From a checkpoint of a small transformer trained on Wikipedia.
Size: 4 heads of 64, MLP 1024 squared ReLU, vocabulary 4837.
Architecture: RMSNorm before each block, rotary positions.
Each number is 128 + 32 x the weight over its row's rms, rounded and kept within 0 to 255. Layers, rows and columns count from 0. Numbers have three digits each. The size before them is the row's rms in percent of the matrix's.

# down: layer 6 MLP down (transposed), 1024x256, rms 0.0501, rows 356-535, columns 128-159
# up: layer 6 MLP up, 1024x256, rms 0.0651, rows 357-536, columns 128-159
down356 107:110132143118122108189124103120153132140139097109211175186132150171093086149143155132171141053104
up357 090:115124165108182131098149061119142072125101170122149212169165151182137154123123136078157172046128
down357 091:088143106092162152108111145136097116143057131129110141108130131096129117112128138143146133166130
up358 106:161089120182113140080137093110135147096141136102119108158089135183146135095099115114118206125130
down358 100:103121140157138121122198120146127148146080071135137148123110181129131143153122131152150062175177
up359 101:107102120198128140140121117161154161137151144141115126139116108224153104095093128072131090144131
down359 100:156146057110139089071159071142119076110043120188124122107106123083223097122087152131138172111121
up360 105:164127101130147190108128142123161072146131126096157125116114158165171165128136095073116118134080
down360 107:165116123112137122092100099139112128125116154127142110166161128133109169103102163169132169166199
up361 095:107159115120146098125098077108142119074153099093094131116095143156122168149140076075101143121155
down361 097:189118144192082141091153171189152110183151184133155117215065137112086187111126121100132148106119
up362 105:093132120071158093129094145100129145125122052132105102123141127111161176087115118087202106184143
down362 109:093158168130104173159073096084131095123113125092185121095126121170177152108160141140144162113131
up363 099:099151128127123139139145124164102181160043043109158162090150119100182133120091144126156143083086
down363 100:139200153126153169123121150166164110150070110150164137160160131121115159181108097127142129139148
up364 084:198099107170117169123049095078152096162114137137117134106142140141162082086103081153130136133118
down364 087:064158118118116081122176118167114188138115123124151109175128133169081121146136147144102173064158
up365 081:129117062109106194144156130094164147117149127092063163089149032105132144137164110156116154168133
down365 082:109168157138101117152154137099133135137150135056112124170110246097112142170102133133136138098136
up366 099:124072134176148160122135154119165111153136190058132147132086168182127128114094170134164189102120
down366 099:140114116147096117089170100142087142096072189123064122137112111197130129140154147078165099184101
up367 104:054087112133132142142086178149142162180112137107092131125093096181143174102109174112137145141148
down367 103:160100173138092159122114147173093127154149151147140088102103157136138131191091150070114153151131
up368 112:125104109129093183133124102061097081094157141105131154175088084104155150100096158124098102183087
down368 112:114123142110156168110152103072141175141120115105114130141140141105147169154151106146130115143082
up369 101:130079143095119115118151126109123072095126078093088116140174154167146125095098131140111098135122
down369 105:079109081139166122124142107157133135136161105134092129134150122147144162109116161078110142104141
up370 094:087187147146140072109141141137153137089136147156110128113152166071170102100087201124103131068083
down370 097:174149109142099176108107071105141103085148094207114150110123089094108114134145080163116212110136
up371 106:133076112111167145153144171158171099094152173063133120194020135124196123110142140116161123108149
down371 108:099106163098123096149156102123136192172112116122118125162070152131136167128086125099111104149188
up372 084:082131145138208120117156120062137158124091122073091076123144180114121091144108117089142112175103
down372 086:147111104145089175134095148123159153130183122127153116109138145169141173106105148128128151123151
up373 107:080122140094154108162062114128171087122123147134104108142139113107083139092179184086141125052056
down373 106:089146142139099116146173090119116131191140081125127119124108127157093105070174162149111081130120
up374 096:118054133122180111110061116144138085136171119090174115096147115116137129101108145135186089103060
down374 096:100182110087120116115107154170159144103135124143135144099096138113087099119137163038118177109137
up375 099:167103112128107125141077088113212115143076045106116102111120121124142084104132195144194133197111
down375 100:114102153133042078185134116100145130145148135187093137135150167180125178146121055138081106112147
up376 096:089086142117111108172074174152126115172102127063087120111159143084130143180147156142121163090128
down376 093:116115180126093196138134080151092118152115143110152144142085140142119207128133155173146178108089
up377 119:143078168063186140173153095115091157096128126121075161112035128074126069141137119154071119141107
down377 122:120123168120130123148134153121105145140131121108059141113148143188172127170176184081115080061103
up378 110:125114149148213168115204133114127149112088150155116145121147088177116148034184137120158094100104
down378 111:153120127159178129144136144112116111086118099144171174140186145053112072144094096136082116132181
up379 093:168107125083119144061153090161107105097144171106142086160144079154159032119110184144068097155127
down379 096:154139145136082194102107121143143090145079081115134154116139116186092168124102120069129057151115
up380 089:132114143091126147108144103149168157141168094128063090072108138157136176113093106121127158082164
down380 092:089083176108116108135119106164093108143114115055157108184148137189093109103099145088155100153095
up381 098:157162140159105147159211146103143143095178198118093119133146068167137101081116186157099131151165
down381 100:125118152055114107116117108142153157130106123088125124095111115158098157114127138122110181123102
up382 104:127109108127092096116063136112198109110125069105102101150068137204162068107074107131108161152145
down382 104:149086078161132126137139144134184115117148185164174144119151146171110135134157036119162106103144
up383 096:176091106104155106102115110156130157114153110068092074122073131121121105169027051095078157151147
down383 099:110113168149159124104156147140065160126181130146112064090125117136151179093173128090121069150181
up384 078:044120071124122118096190122137111034149134172154147118107170171191142146161110092113112099106182
down384 079:137112118085173089132105180116116184092130143105099132043103103093157082144153144128145120123090
up385 104:097098121133108141161165160103137078138090086102162154138077142112141101126154142162097127110080
down385 104:153134138109160133184101142055106053134111117106144163095106104147131104089151144141110126119124
up386 095:122100091136119176113159207132111132148188083129119124071122078106084143148149120094108147168127
down386 096:074194128131150132139163137123115136211100087076101188128090171188188109158103161094070134096083
up387 088:128095103096168086106131124102123098136175090104169093149180113129163124111077105128113132113088
down387 090:078106094138156145111142165159145138090122126162095134109133097101131086145141136083138161107149
up388 102:086133166106134145102157182088197137132109144108129145116113099196107146099132190113106096169155
down388 102:149173118202112124128125101157113073219095125071178174120077137165089121138176134168133131140127
up389 087:132168120141161147125128167132103061139139088136128177181091083125168115135157112114140149138097
down389 092:102139182174118121153159184120141065108105109096121124078138116141118149099150087125162162124165
up390 104:080102139126101097152127156066101109158071078174147124085105103153225110147049190112116146122147
down390 105:063085139099109122119123188065056093154108184101143140167167142146164153214120083187115146115125
up391 109:149133078105105112132134155098165155119091177168175160150113139128130102108163124139090097120129
down391 105:147143134110217145125144118088157098173102185130133141087082140206093116154114121131097112140141
up392 105:150127132107105179159162178136177133114137085120059102122066112110171087094107139077184125103072
down392 103:178118122076129093127096161079083134135167108142160144101127156083153106129152132183128149159080
up393 105:082140126131114157125069145060198167093146127153143065142140102140166143095078088125139148125126
down393 105:125133120135203057127109080108091156112186097141118144107128116087167106103090089147139176160152
up394 114:136151131145128148133103158096178111135115131097120173084082117102126111104131124106165105127145
down394 115:117104152187090137120118126124088188175104112093146121123087123152168132156124103121109140167154
up395 097:090124101124106084148092110088141153120012107110111083177092115111186117142161146060092165165096
down395 101:098148119141123142093119092141063102183104076122113115156113191137084122114114148208120100137077
up396 085:114101100147131157094101096118109151090160139154100081173038138156111081090163139103183129167134
down396 085:106141172124131079175099139103060086170098137128180089131114138200122110114147137154101117126150
up397 087:171093086095184154071140180089068200115081105119062093138127114130146154094117118149089147144159
down397 091:206154112094100162132114138133156138076101140171143163175133134130168137108155107155167135105101
up398 095:160111133132097143187128093126108152135151146110127078079131134126153175120199148123134112117177
down398 094:056067098135139135107147162093082130143176138118126095087126080084069173121089142206143150136131
up399 105:100130142089080130124168153101195088146104144148118071106115121076118148104131172127089129147084
down399 107:128140144174116096046156133154177147207141115115093113129123146114074146119108131166125101122101
up400 104:129098133131127061074129155143111099135123106116179153094084139172131054122134069150104134119098
down400 104:127098140085177173137171061103098113121115185162102151119097131089205101206123118138135141153094
up401 090:125126141084144138089115171104161166144133115134122108089143095121173108134169095083125097172117
down401 089:176157093082142130110150076148129093134118132108133141110144194188110192197108100095071137127125
up402 096:052167121132099083161123128148115139144128105049165179119098185126143120120160174058128099143105
down402 096:183089140144189099114108151131164093169179136149090168128151120116108114121177077130140156172153
up403 099:091141101087099176068150152104110176101128183171109166120144081105146144163114100116092159108118
down403 098:121125090081112131149140171127127143097074144106128117143151115095128123130138100194102086139112
up404 096:148139101175167155180097181091136123117147148172152120063103096132163108104049139170139130085106
down404 098:063099131129145139065114180104140135195142153061133121198166112139074122152130154142118119153151
up405 093:096117084129128134130141131099141140122119091175113128178141081096140183140113089067067164109107
down405 092:135172104134164052168119126131101140200100139139087168084199153189131161135102120128052112104179
up406 081:177100076169147176174077196102073115118120090136088154079117134180159155146117193166139144088113
down406 080:075180138093077181151087109057125100097167174102137108115138209077108086040152162154173072142103
up407 104:133192144105125185161164179112103168121097067098130112159096099137132193125108190144129171148078
down407 100:124153166144089109153119146139126141099107100063125097140102143083149150150095075138136097107146
up408 110:180035075136097094076163085161156091101118103094124130102076104105101181127073132065146089145176
down408 112:154113175094132148047146113142157097148126093126135160096118116159119114136127148176129132160120
up409 072:168130088150160195127126153160082136173140134137139126153131104137103139162079124127103090168123
down409 067:149127119155066133169128197075115100107102112144116147113126170093154091067144136082134122126130
up410 109:132142155163130227102081106077151073106136124155130098171117100185096125074158158047105129086083
down410 113:134153093134109094075137130191133120157132186083072126123163094134108057100113129123063133128094
up411 102:097122118136117173120071118140221133111144128116129158204100183097154076123131113132115116081077
down411 099:117086148153105072073079119105127130122077070114159187119095125115116100109093118150107194103187
up412 101:123136081121112111119110213084148131054108101136171161087101137150137133173149128123166090129149
down412 101:134165166163147135073088114174053143126140186088109109099141109204087107160143187188135110134136
up413 099:179169099156140108029140121145108164118114125115109100158087076080146092113160138123133135142110
down413 103:124153125091163110153152178155120127147127189141189116086163130129152156097102090127113143154142
up414 111:136136146114110134143131132154151164130121146084162081104121121096144103074077143123119181166092
down414 106:124105144125155139156169108099182122066125087117122175116148085124159156120167082076130103147133
up415 096:099072138121194130131088104158216138165100149135135103068108109136130080123171097146171114118076
down415 097:140152222166137120117126126124141112128155086122153135174091094107061125134111180105093188111153
up416 102:139118147136174128130122146170144102137157100123105104130052149214123165128166154111178172131126
down416 105:100071119126180131113146118139114136213187150147122149188121154102100215085092164138148068123138
up417 096:068114119079143103105141153169103112058057093102120191098160141121096092107148089125075148181173
down417 097:098117151169132142161067034088134093137089196113167099098104073153125127104107156120130159124121
up418 096:146132060154124097163086058147155081141120117139135159079104138155201106080089218117132109167121
down418 101:192133133137120145093160117126107068153086110158077111155131062147082185111189078152139100139170
up419 105:139084118112096108094187133117133157152135132089130089107120144120168097139057126107083175074114
down419 104:108102149108149159104179178182086151112096164123170119076154102123167119110113133120149164146108
up420 123:161064143119120129134095183105118118054136169090136107161115107113177089115078095112054198092093
down420 111:090102105093126155171115082123196108106115085135130135169136154130067129200122204094117176142134
up421 105:105132123111157180128121119182100177135116177148131107136142116074148079139122146088101133115130
down421 104:116147123222090097137050108173079131218136129141150122161127152128126131087117135074093167172130
up422 087:167165131142126128076069197139200124136157139144118144107105179138147065067084054138120189187091
down422 089:133113159138176170117095162117133145055116140168125097121146079157093130158136125176119134141119
up423 109:125156131122082158147197130048135064084097154136122113145081134132146170121097132136162123130082
down423 103:177108151081164035174149139073126129111164095148110091087119165053150147136107123179098090195170
up424 085:120125099064132042081080154068154158134127076133118069099098082093172152105127081141127079113092
down424 083:117100078156102174218105108095132138082166197111081162135154170111119168081111132121109166132150
up425 090:087139085140147152118141107138176148151085083143135144170168136114167134037177205101110150121167
down425 093:133125168178146118121056105116146098149141108110116121176124135118120166187141120105130141082091
up426 117:142062168128100115153086120084107113119155124067109163138069111137090125080164161120150078096154
down426 115:136144146117156139140166135204162183185143116084181125175132152148166129076083125109131153085157
up427 105:121151189154157122127186113129103117096163129151135166186081125201100124157138117064125088122142
down427 105:092201105144074099176132114195058144154094153085100166133115061076103174159107106132100151117122
up428 104:122126143166135086116105187105109174097100114067095128115066130078171120123122149058134055118134
down428 106:150113148129057124109103110133141143118199109146179124115153102106126164136081138113141145053085
up429 098:104065151147134177115072196128238107126128116160091068112113106089115121151173091125156184149142
down429 098:100179142101146187134128088165094147098148143177151124163164069099189198090103148121127101136144
up430 107:095119115158161163129169125125103141108164122069106104127102154168136123136153130141135113046141
down430 105:135118156119132175103133115060124092136104137109134041100128159119142187114134146080103151100074
up431 093:115139152150150131122113128153199106088131130146065171144176126093179053102120082135060186058120
down431 094:149106131108056098130133146120164110120071116167139093173122129139128151165147157107129144064127
up432 106:172119071143115167090177106126132098080099058112116144120162118193131116132137208128146160129143
down432 109:134135122181174138196135110115105096208107174106114088104156099125126067167167133114148157119213
up433 105:120106155185087174161169074101153158132120163140091132066158121169098144102086120096142127090104
down433 102:124127166111135230078131125099155108092104124072101155186097123156125078087149122128146088119156
up434 091:044120120164102118103070107177189104178150134144131160100128074128085080131072141165140162196152
down434 089:125138130136086150168134164130134177121112188125180161153127130131206160097174149094100138079148
up435 118:154069145137173169112139091159153098050127076087142098147083179099120089139100154121142119111142
down435 118:150093133136104116103107098220169126136117166131138142139159119151163182126101132180120108107128
up436 107:195121092089116146168086134157108145172057131136113092128126159109109160136117109094096108141172
down436 106:152094161121122140140101150124106159117104122136096178066147109112104119135132119153098139125111
up437 096:127089121108117085150132198127168119086119130106120093098115125125169127154132111072149113150118
down437 094:137161199128157118084038076193137130124152147106115123121124132171151103170064171061148097097132
up438 120:101147112137120179189114117142113067154136162126137092099115105098152156151142190104123151092136
down438 123:148192089070117163070136102169145118138113129136189146132141106131104140098110133142199141147124
up439 101:071119103155223083104151123086137182118126160087137166140050140122117120106118170150175145164083
down439 097:130171133139139131115050141162136098126062087117177115189138118130140126185133196088145097151112
up440 086:142074130175136123127123128147123103132093145128151107133117117189157092134079090130159181139130
down440 085:137152118100118129135070147087149097132137145171135159144104099127125124097135114090146089114121
up441 114:157118101174121152155119166091136126084134115052140183076074136196127149109123148123143143098094
down441 113:111137131139115070137177104104124163105135157146159152109136090109117119108181102150093055122156
up442 088:198099071115098148110124110068167077136124143128072145104113077168123075085081154118090189102123
down442 090:131126155122171183090117181112131064171105158143169134093110125158140113120122101178143123136135
up443 110:156108149143145129133092136142109128063117125119151162139133070139119151079117094180092165082060
down443 108:073133172103073099150164158129104139153097142122081146125081086165185170131119090119056109116176
up444 112:146104194153120184107077135045117091127147154154173165154154122109166140110093136108124106167085
down444 111:093133146099137118123164097119156095200094105106163152131120115127141104220139071104128127165047
up445 097:091106127108094216083182169078166169112158140059075186120123112118165163141133172144108188116137
down445 094:130073163185096100114172132117191111100136142148168097149082112171125138126078108133121107112166
up446 102:118119119133085189143088091117122138142097115146162081111113142078118085080098102115098112090133
down446 104:162130155162152131150105116110226110106110107131101115138162078172150179148095101128064158108134
up447 102:148089181133137158123151194098183129109140134161144128162110122102179097127127125116080094155152
down447 101:118123119135139163125147082133120145173169138188102131149123101122123136142101078127169082165176
up448 101:148134141105115097039107121084114092116057096081120176190124102136181113064062134136067092130081
down448 102:116105204128160091091119154085160151144102137169122139094163143076154116122155152142059178160154
up449 095:098149060187104165132097101115103141136161162117105152096126130138140156179099169136065165126134
down449 094:161124192146184067116128138150096148189122090080163111093136126177065124139117071076161126128141
up450 092:116082149137154116094132109116085095127079118099111102066157092140157126151102163156126135100132
down450 099:082151143114105155149135153097162140099112105075125113116072171171103187149114109088124104142123
up451 080:121138105136095090147121107115097121115115102130152169156160153107171092166168158160132129184141
down451 080:100146181074158255108165190146108080173133125164105113177151100121129118133178106138108196118171
up452 092:143096126110145097096122150100131146129108138084175160070134155093117112069159162110154152148115
down452 095:131142143118153157137092117173152064148119088134114111073079128179071113088093162168087091147166
up453 104:110124071216103138168125098160093134103045120155137138074171143098164135130061104142114118143060
down453 107:150110172198142113138127128114109113160119167109182149115162081152075092064139090099121200093131
up454 111:180097136132183146128119084071124174111107105091094128142076131127158134160136127148142100144109
down454 103:099168166121114106193132184145154158076089098170147161177163154119189136153105145144184083105096
up455 100:141147115129120138103136101124098162159166091149119154118134126109163115073125113130087168143123
down455 103:110109134083121067089161119174141113172192177143121208153128149185150136146132140117087059103132
up456 097:167114113176143156164089134096128096161132170101082099149100087111050024155126063153107149133138
down456 096:074201161152153135081097102178084120197158124183150170158131088148077148121107126177109159160083
up457 108:098139142193132146117146127140171109076140133084104132163167166149106144097084189144103089114095
down457 107:169143136105070101135100085161161132166121153096151138156135089082182129152102114132105127128049
up458 096:094050144136149091149135159071076144128123108120170093164118083085211077134096158130100114215152
down458 094:058060210135155100060102124128185134192125139137075086125114086145102147125165064179078100111157
up459 098:106106106101139066093109120133132083149088146137119079158167140123109129070114087166185155143060
down459 100:174155138085156127115076188118107151142078130140100121128139130126102110134125049170196127105137
up460 102:070092084176141127192126145156118090122156137166130110057123100133149146094096111084101158130082
down460 101:111136150204133144148122103146117110131120148090140124104119141147102095133082113142114178117180
up461 096:146141155096150154118189141129140140120152148081123163116071183123138158113076133126097120098128
down461 100:168046110075073118140101116180123092161112123122154128146137181118155092135141118138131095107105
up462 091:126154137122090119091053117057139114163129104149134132128103099117124133165092117112094118064082
down462 091:149173143103193141146154156088086135128116105182049112132103174176168186089148149103175100109152
up463 077:144131070145151127177141111083109106116103110136153064136107161175144113124132126121193158093129
down463 079:146057111106137108101133192135148147086145166145090164190111134174153163125107171065148106093184
up464 100:133117108151109196127109141126131114109072135076105150128157143109145096119113111141138130136119
down464 100:122191124133140137117137128128141129112160177120123143189176066108073102127160159110062106176103
up465 091:137066106145073150085153132160099125097103144137098190118089138166106124132158116063118138136130
down465 088:012088135128152146104181155119143176080142123101112128178096129129113161109100141075137131062143
up466 107:107052076161155150157096133067154115141124122135087115095126060124195113143102097189086167164191
down466 104:078131168076163167146149144134175136093103186171140158194152127188123140168171142146139169117126
up467 105:102164158075174116135062174176112121055178097145160105154093136144108123134120156092144204085088
down467 104:168070027142144124166069084144131129118152127164099112220094137143124191161118194121154111190149
up468 081:131091104176150156135114083092099140099104150111060100103102092127154140155085105160081153150115
down468 080:098221123159109092084158204105119151172207135177157173129096118184101134157143169173132153135166
up469 097:110142141231123077137186164120140146090134122136089106113127140091115100107108110142121145132105
down469 097:122112173153126127084055173142098026139098155138101112110187133053136093193105129146075084124174
up470 101:141130117147131237105127152163163173077184173126085124126088106098154122159119130134140099129150
down470 107:126079119115105150118160151127157138111088114077105095106101110128046172109098070179107062105109
up471 089:175095105155086117136109140131165088138131132133173177105168152109120164097142086101124127152131
down471 089:106121220103116123173119159145179152171113162131134126154109112144064139106138147182069129160135
up472 070:117174121135125104150139127134175108134163087144181128120134155123105082109144149171117097171199
down472 070:127118114147156162075148150072106126121135136148064151116085105116164113096102083085137131075131
up473 098:164119167078138114064144093097108105124048113104073067118122113137134131106093148110126146151140
down473 099:129123161144111193168096173175168130131115175148107119127157146157089140150147131155153147099154
up474 103:131163133144108116181129127142165120125158142127086091111165084117155134127121136143122197122128
down474 105:164171108127120168121101189167107139102125140098100094102106143147097113175095089109140144155175
up475 106:102138128180134173113142112121180168143024138050116066140124133130124132158140192161155079140129
down475 104:081084188119058103132128091164155092124112078138107137090128162161122131176174111113108081150137
up476 071:135141143133095154124112148084135126142128130144167127120150116133178080096163131144135093174127
down476 070:088136114195080149136158151089115090128121158167136183135146146122144162102136153069187097119158
up477 111:130074146145118153198089093104160165165141117082133148117100111090174099120112161149137093139164
down477 110:123161079119050110110155095149195137153159161166126112155146154098186106098171127198123128122117
up478 104:114138152093113134085118157114116113114115089157124120178120144083132103155098083100141109145121
down478 104:111036164202072120083113083078121053141156138162121122124156064123126162152098127092095097136163
up479 099:174126104178127084133096169094134073110107117150170176123120081163089101096124198120133094151157
down479 103:201112095141090114143122116101135102130176113124151065115155148141115125085103132132109156176092
up480 092:115080118154124088148122184120097104161141136115083132113142123092181150136137105109133121125119
down480 093:154180101118092140131166132142146086108121167131100149143114126081092134172163087143166131077161
up481 089:160197126100097078201122106101115103149158112109140066068140084063154120139132101119115145103099
down481 094:048185115126101102151146129104095156159125154048127122122182139212116119111159100118111126094151
up482 090:190062087132151145071127125089067139100121151064074128178090140139134179182126134107141090170148
down482 092:151107131141119160133095069092157122150158124139175062104118114147136137098133101161077146117125
up483 110:129152118143211115115175124119172080100098146127112080132076152155177144118084142057122092108135
down483 113:097142103129126095153087112104119113143116131164081143106141178097099112140130097126141143149139
up484 108:149119156194147168086085159167092155111162100106107076124097068048136147127114133126075144130069
down484 101:132193127149202145127105116143100095091121112040127214137132118107145125116122124133125102094084
up485 076:164133113131148112110074174058162119143137125142118111144175132135143176090137103148078146105131
down485 076:103140111155155121185108122130129126127144187112120115122091160127174159053096153082137168086158
up486 106:081108167100135137141130115143171139124086144108106112182104116103158105111172132108150222113059
down486 109:127113094116147089099143101153146152063164157187113091103156101087161114086162169107124120122118
up487 107:172155168113158176176164136109099095163149132141128119146144135154120073187092201108112151091082
down487 108:154133168156106164140149173153135171160112126120128117123128137122100111097131179066115112190153
up488 108:155117106156118136101134157069124082104124168069167087131116054127182100153092094134138106062100
down488 103:105135112098143149148174143105120138144148157088123077118102126120125167187126128161118129166138
up489 108:123145163161082140157101124089126126145080111132115208075092108162110105072131132146128104112155
down489 110:154134158159089137109084093174184099136026141133171127101121122099161089082123171143110129104173
up490 094:087122103133099088131164107096098150091098065104102167170075137110088124164104168058109143160099
down490 095:043142153107089077156094136117179141119159088134148128076197136108162118140116079178161174086175
up491 097:186108087131163087122106154114153095089087127151184195130157106111091155128138132073058114080081
down491 099:171125103142179079052146116147101129155105047148162136114089142117105109194101136173147144093143
up492 095:104069099154137135115166127142119123076133104144135121079055077118114128083186092125147144093087
down492 098:135124165083110114148133154153065121126166150152074117124148210122179121148167080142146097140167
up493 106:121106110099107135092085157073132124093132126052076104132109114143115112103178195184102202181108
down493 105:160100153180195090150087102089092146126170093132124195115218151102189078077114151120123126175160
up494 105:186077154107124154105130105138138094101145170175140150148080134123122134128148177089121180154130
down494 109:140146146130089168151123105130151195149114074167107108132150122088161141158102106109086071146126
up495 108:095129133101140099172123092134163083117134163142130166124116142175108192122196185087134190076138
down495 105:110136137173180106095195040143129120067114124083101147126121094139079045069138156114128155080149
up496 105:118154121156214106083090145113111092153137107106133152152093135108184143112130176103140113159130
down496 104:116146090139127112089101111155158179138164075129138151146155159097046217157106095155119184122138
up497 103:101103106124054115094106226148123148094127144058163080092099067161210091094098145131123088108162
down497 103:128133133130103145180126206161089132153133117091163068132133051149128122169136159111107077135109
up498 101:099152084103113064081162138109167108115141120099125157064130162123107143129103100077100191065106
down498 100:117140151178189120100067142121122136119133101145175120079100155111124181159122094166140144158153
up499 102:107139152155155114128107127115159080096154127102131143131151132094101123138089151077121098079114
down499 103:113152196130167123098195132115124128189137108090110124056126140156150114114164098091121151136132
up500 096:148132104091102117148114075086174118142136133117121100135148149119164114085126150155172150087049
down500 096:113118179152104127143190165176161171144174123100144143110121134143098179139162160165161142101137
up501 112:143090077130137127114095164090154135143125164133168112136105157094140114183092156113103156153143
down501 110:125086109083115127164125083111167169167125141117106128103067121133051126117096113197092131125141
up502 114:081091175160157100082182201096097142128152118159089161175074160183148141094128109152085156134122
down502 113:077199132145112140187120168164162127192164123136122183100134130154165094142101204084113130192116
up503 102:177103107104144138145103130105139176142115140133141067114078105155134117119089150050099136166100
down503 099:137150137169098121088156125135144117122184153128103113165093168080170119192132141127144115163078
up504 099:101108112130144070126143100147152139145160169127141130119174127131198094043122155182054128180173
down504 097:136156166127145105139112101124123150149159121032084141066137162165101153089084102151162131124086
up505 112:119112142150157107060189146115167131079150138085158150136149131116108132136099133130151141164124
down505 114:183097124119118113178136148185056101160147124148186151139168142120159175158118172122109173153060
up506 097:115053092145135104120104123068124119118055113069126118102174147118179092076154150098169180093100
down506 099:143122193132142114096164149110093144124130127123109121135130124116080156087079182102092089144176
up507 095:163148148111180152105154237092127087122127096110138119153137135132204106104045101105162112097126
down507 095:090148124095123138178132123054095128137119129146107157139132148105171092168160110144109108086143
up508 081:181128079094146090127178133117093068099111167157123154112154124131169163086102088133154114108081
down508 083:126170092143123198132155155107101091111078115171160078123115151140150089072096137143143120139143
up509 107:139140118109117146183163154126143171141175046133121179164167076146150135161108175052121147156103
down509 110:123172145078146099098097151099173167214138159127179125163162108164095139147154143096137183138131
up510 099:099121086104117155161134137122077105136106127097105093166110077114154088135099145100165143075141
down510 100:145119150079120177098067170115126097095176127067174124090129167065104087116107155157142136084130
up511 098:111090109155096085086146119140102104117111049098085139159123141121149132151108161044135129121127
down511 098:132118172175130160095138089103127073107085159159112119129098175173174121168134152197128127153138
up512 105:124148113120156181093117172106119123089129142055140115110145145133131180152087133109169179122070
down512 101:185147150151165131123132136106149146109170100095120134099213170103149163091130088193192122132161
up513 100:137121131146117142156152168109117077147193109171167125076088116154167162128157148130094127086129
down513 102:131166113105174069118115073145112134131142121142068107081140159196097126079095148133129107132136
up514 082:147135096130095165071121110103167114159146125085134125064134101127078156139122100099088169115066
down514 086:161122156151160148160072157144085087123062131157086167190149143131184108114076173104143059112155
up515 086:148155076125140152189153151155084164115185086176194172127181109064127129098170118084134121079164
down515 085:128194160072165156146098152117152126181135148125086132152127179188175154145078150141171112146150
up516 103:077140090110124146087106169094093149162102162064135127168090090104106119161148185102084197134135
down516 099:099141086059077132131151124090077137076130093116106119104132137091125158161181167097145145174090
up517 080:143106206144180174171160116089109107117101102086084074117134149066090062177174121052113158155178
down517 086:142139162140070174113154152140091163126128172138156084135138132159131147076089106084118112155141
up518 105:131172086170165087192175091122164133043101105134088141095080128177119149078134160152146114129130
down518 107:142087055119118149141151118131173186136171128136121176116174154161108163094085116174120106153122
up519 105:108094111103153122096102117149127129142100129093120137112121174124126141118162152115147091113145
down519 103:153145151144141112052126100082118159158146109152053161153133147143112116134153092140146144151176
up520 085:158153091162103165117086188112148140094154138140180189106155091136126154147106133126088138178133
down520 087:131166145129097115129064119149133099158169095128091085118131147144099167125121125141071205099152
up521 099:116129113139143097100120139096096098135138133112153086149166045134147128108075115153098151147101
down521 103:138140110145100176121112090084124110053057138105138133195110137123159189188105132054132122126083
up522 114:125132106109106094144180136146118045087144114084109138125106170187130107113084152165153131117066
down522 114:122126114136052097172098065146162169132104061150111092146187036139158123129108126103138155104130
up523 105:139123151152160129083136102105078113094117112159155135120114154127180139156118138101130132115135
down523 106:123154111183080145104150123082140134111137146128105123137091135163142154134122152161202103097059
up524 095:145115144190123169192125146079127164071125076137153134137084145101078143111100142085109106094103
down524 096:089174118080111154099129095088099126137089120111163196146093061116131108118122081139110156101183
up525 094:138112106123122180106137201133110063087164119164186098095139110137117073068189103137176128124143
down525 095:101208179100139067142127130165108164111164121062130123123117182120140119172145150154188120160141
up526 104:116107125159097182091145149144123030101124174104154154072133171184146104144134111111139114193116
down526 108:144142121141066108172097081097151140167097097128170163125144118093121151120113165154109144102120
up527 102:112146141064156105134080172117143120075099104109134156145125157085110103141160088078101100155129
down527 101:154183091120142144196161139109147134163115130122077131126142096123129093128130201066128100172124
up528 100:099128137098154157119105105119123124129157133095130129108145174088117073130116164113061174202114
down528 100:130145120058064115141130125143160157119132172146129128129138128176125171148093107204144134060084
up529 099:122183099073068121077127160129201110121042133122183145183118133108068135110109170099078132137189
down529 099:164141152192121132134090119125130101081127157088153102135098097139140157119103097149167131120143
up530 113:096123093138117105127133148077100112108142099062144131153078129128111145122135157116147169091103
down530 115:133162113163134125169132104103136083137167093136198140160136134116134158137117145106164117109081
up531 112:088114135126082143069175139088173101134137077111164155080106092159184164118085098147138106169148
down531 108:141082072083149089141120082128127093111168122149124059094159074178159110086186175095082093165135
up532 094:072125120123181076098107102077159155076110165095074115159086124217193113094081156127117122106111
down532 096:141099093126173129088164110149103143148165138108101187142154171128061058147151131194100112150183
up533 105:176102130147120112088103118128136115140175119122127128140094163145180136117050138129086162111110
down533 102:141141149092129168068108147126125134145169135170136140132075135147153131106110071196169159145078
up534 101:139061124171121098097138116156121088125123090142166105123097105126169136137074134092134106152072
down534 105:109156095159062190098117111136146112111085140070192143089111148064143117089082138170139146130149
up535 101:158134109140152123105103136111174112151144109114037135164130100160137081134135151122134143106120
down535 106:132113118161094152169188147131148135085196112149065159086231101121153146166102102139125049166107
up536 108:148141179108179149118130119119152099108138097087112149146077136151172134102105164162154101142143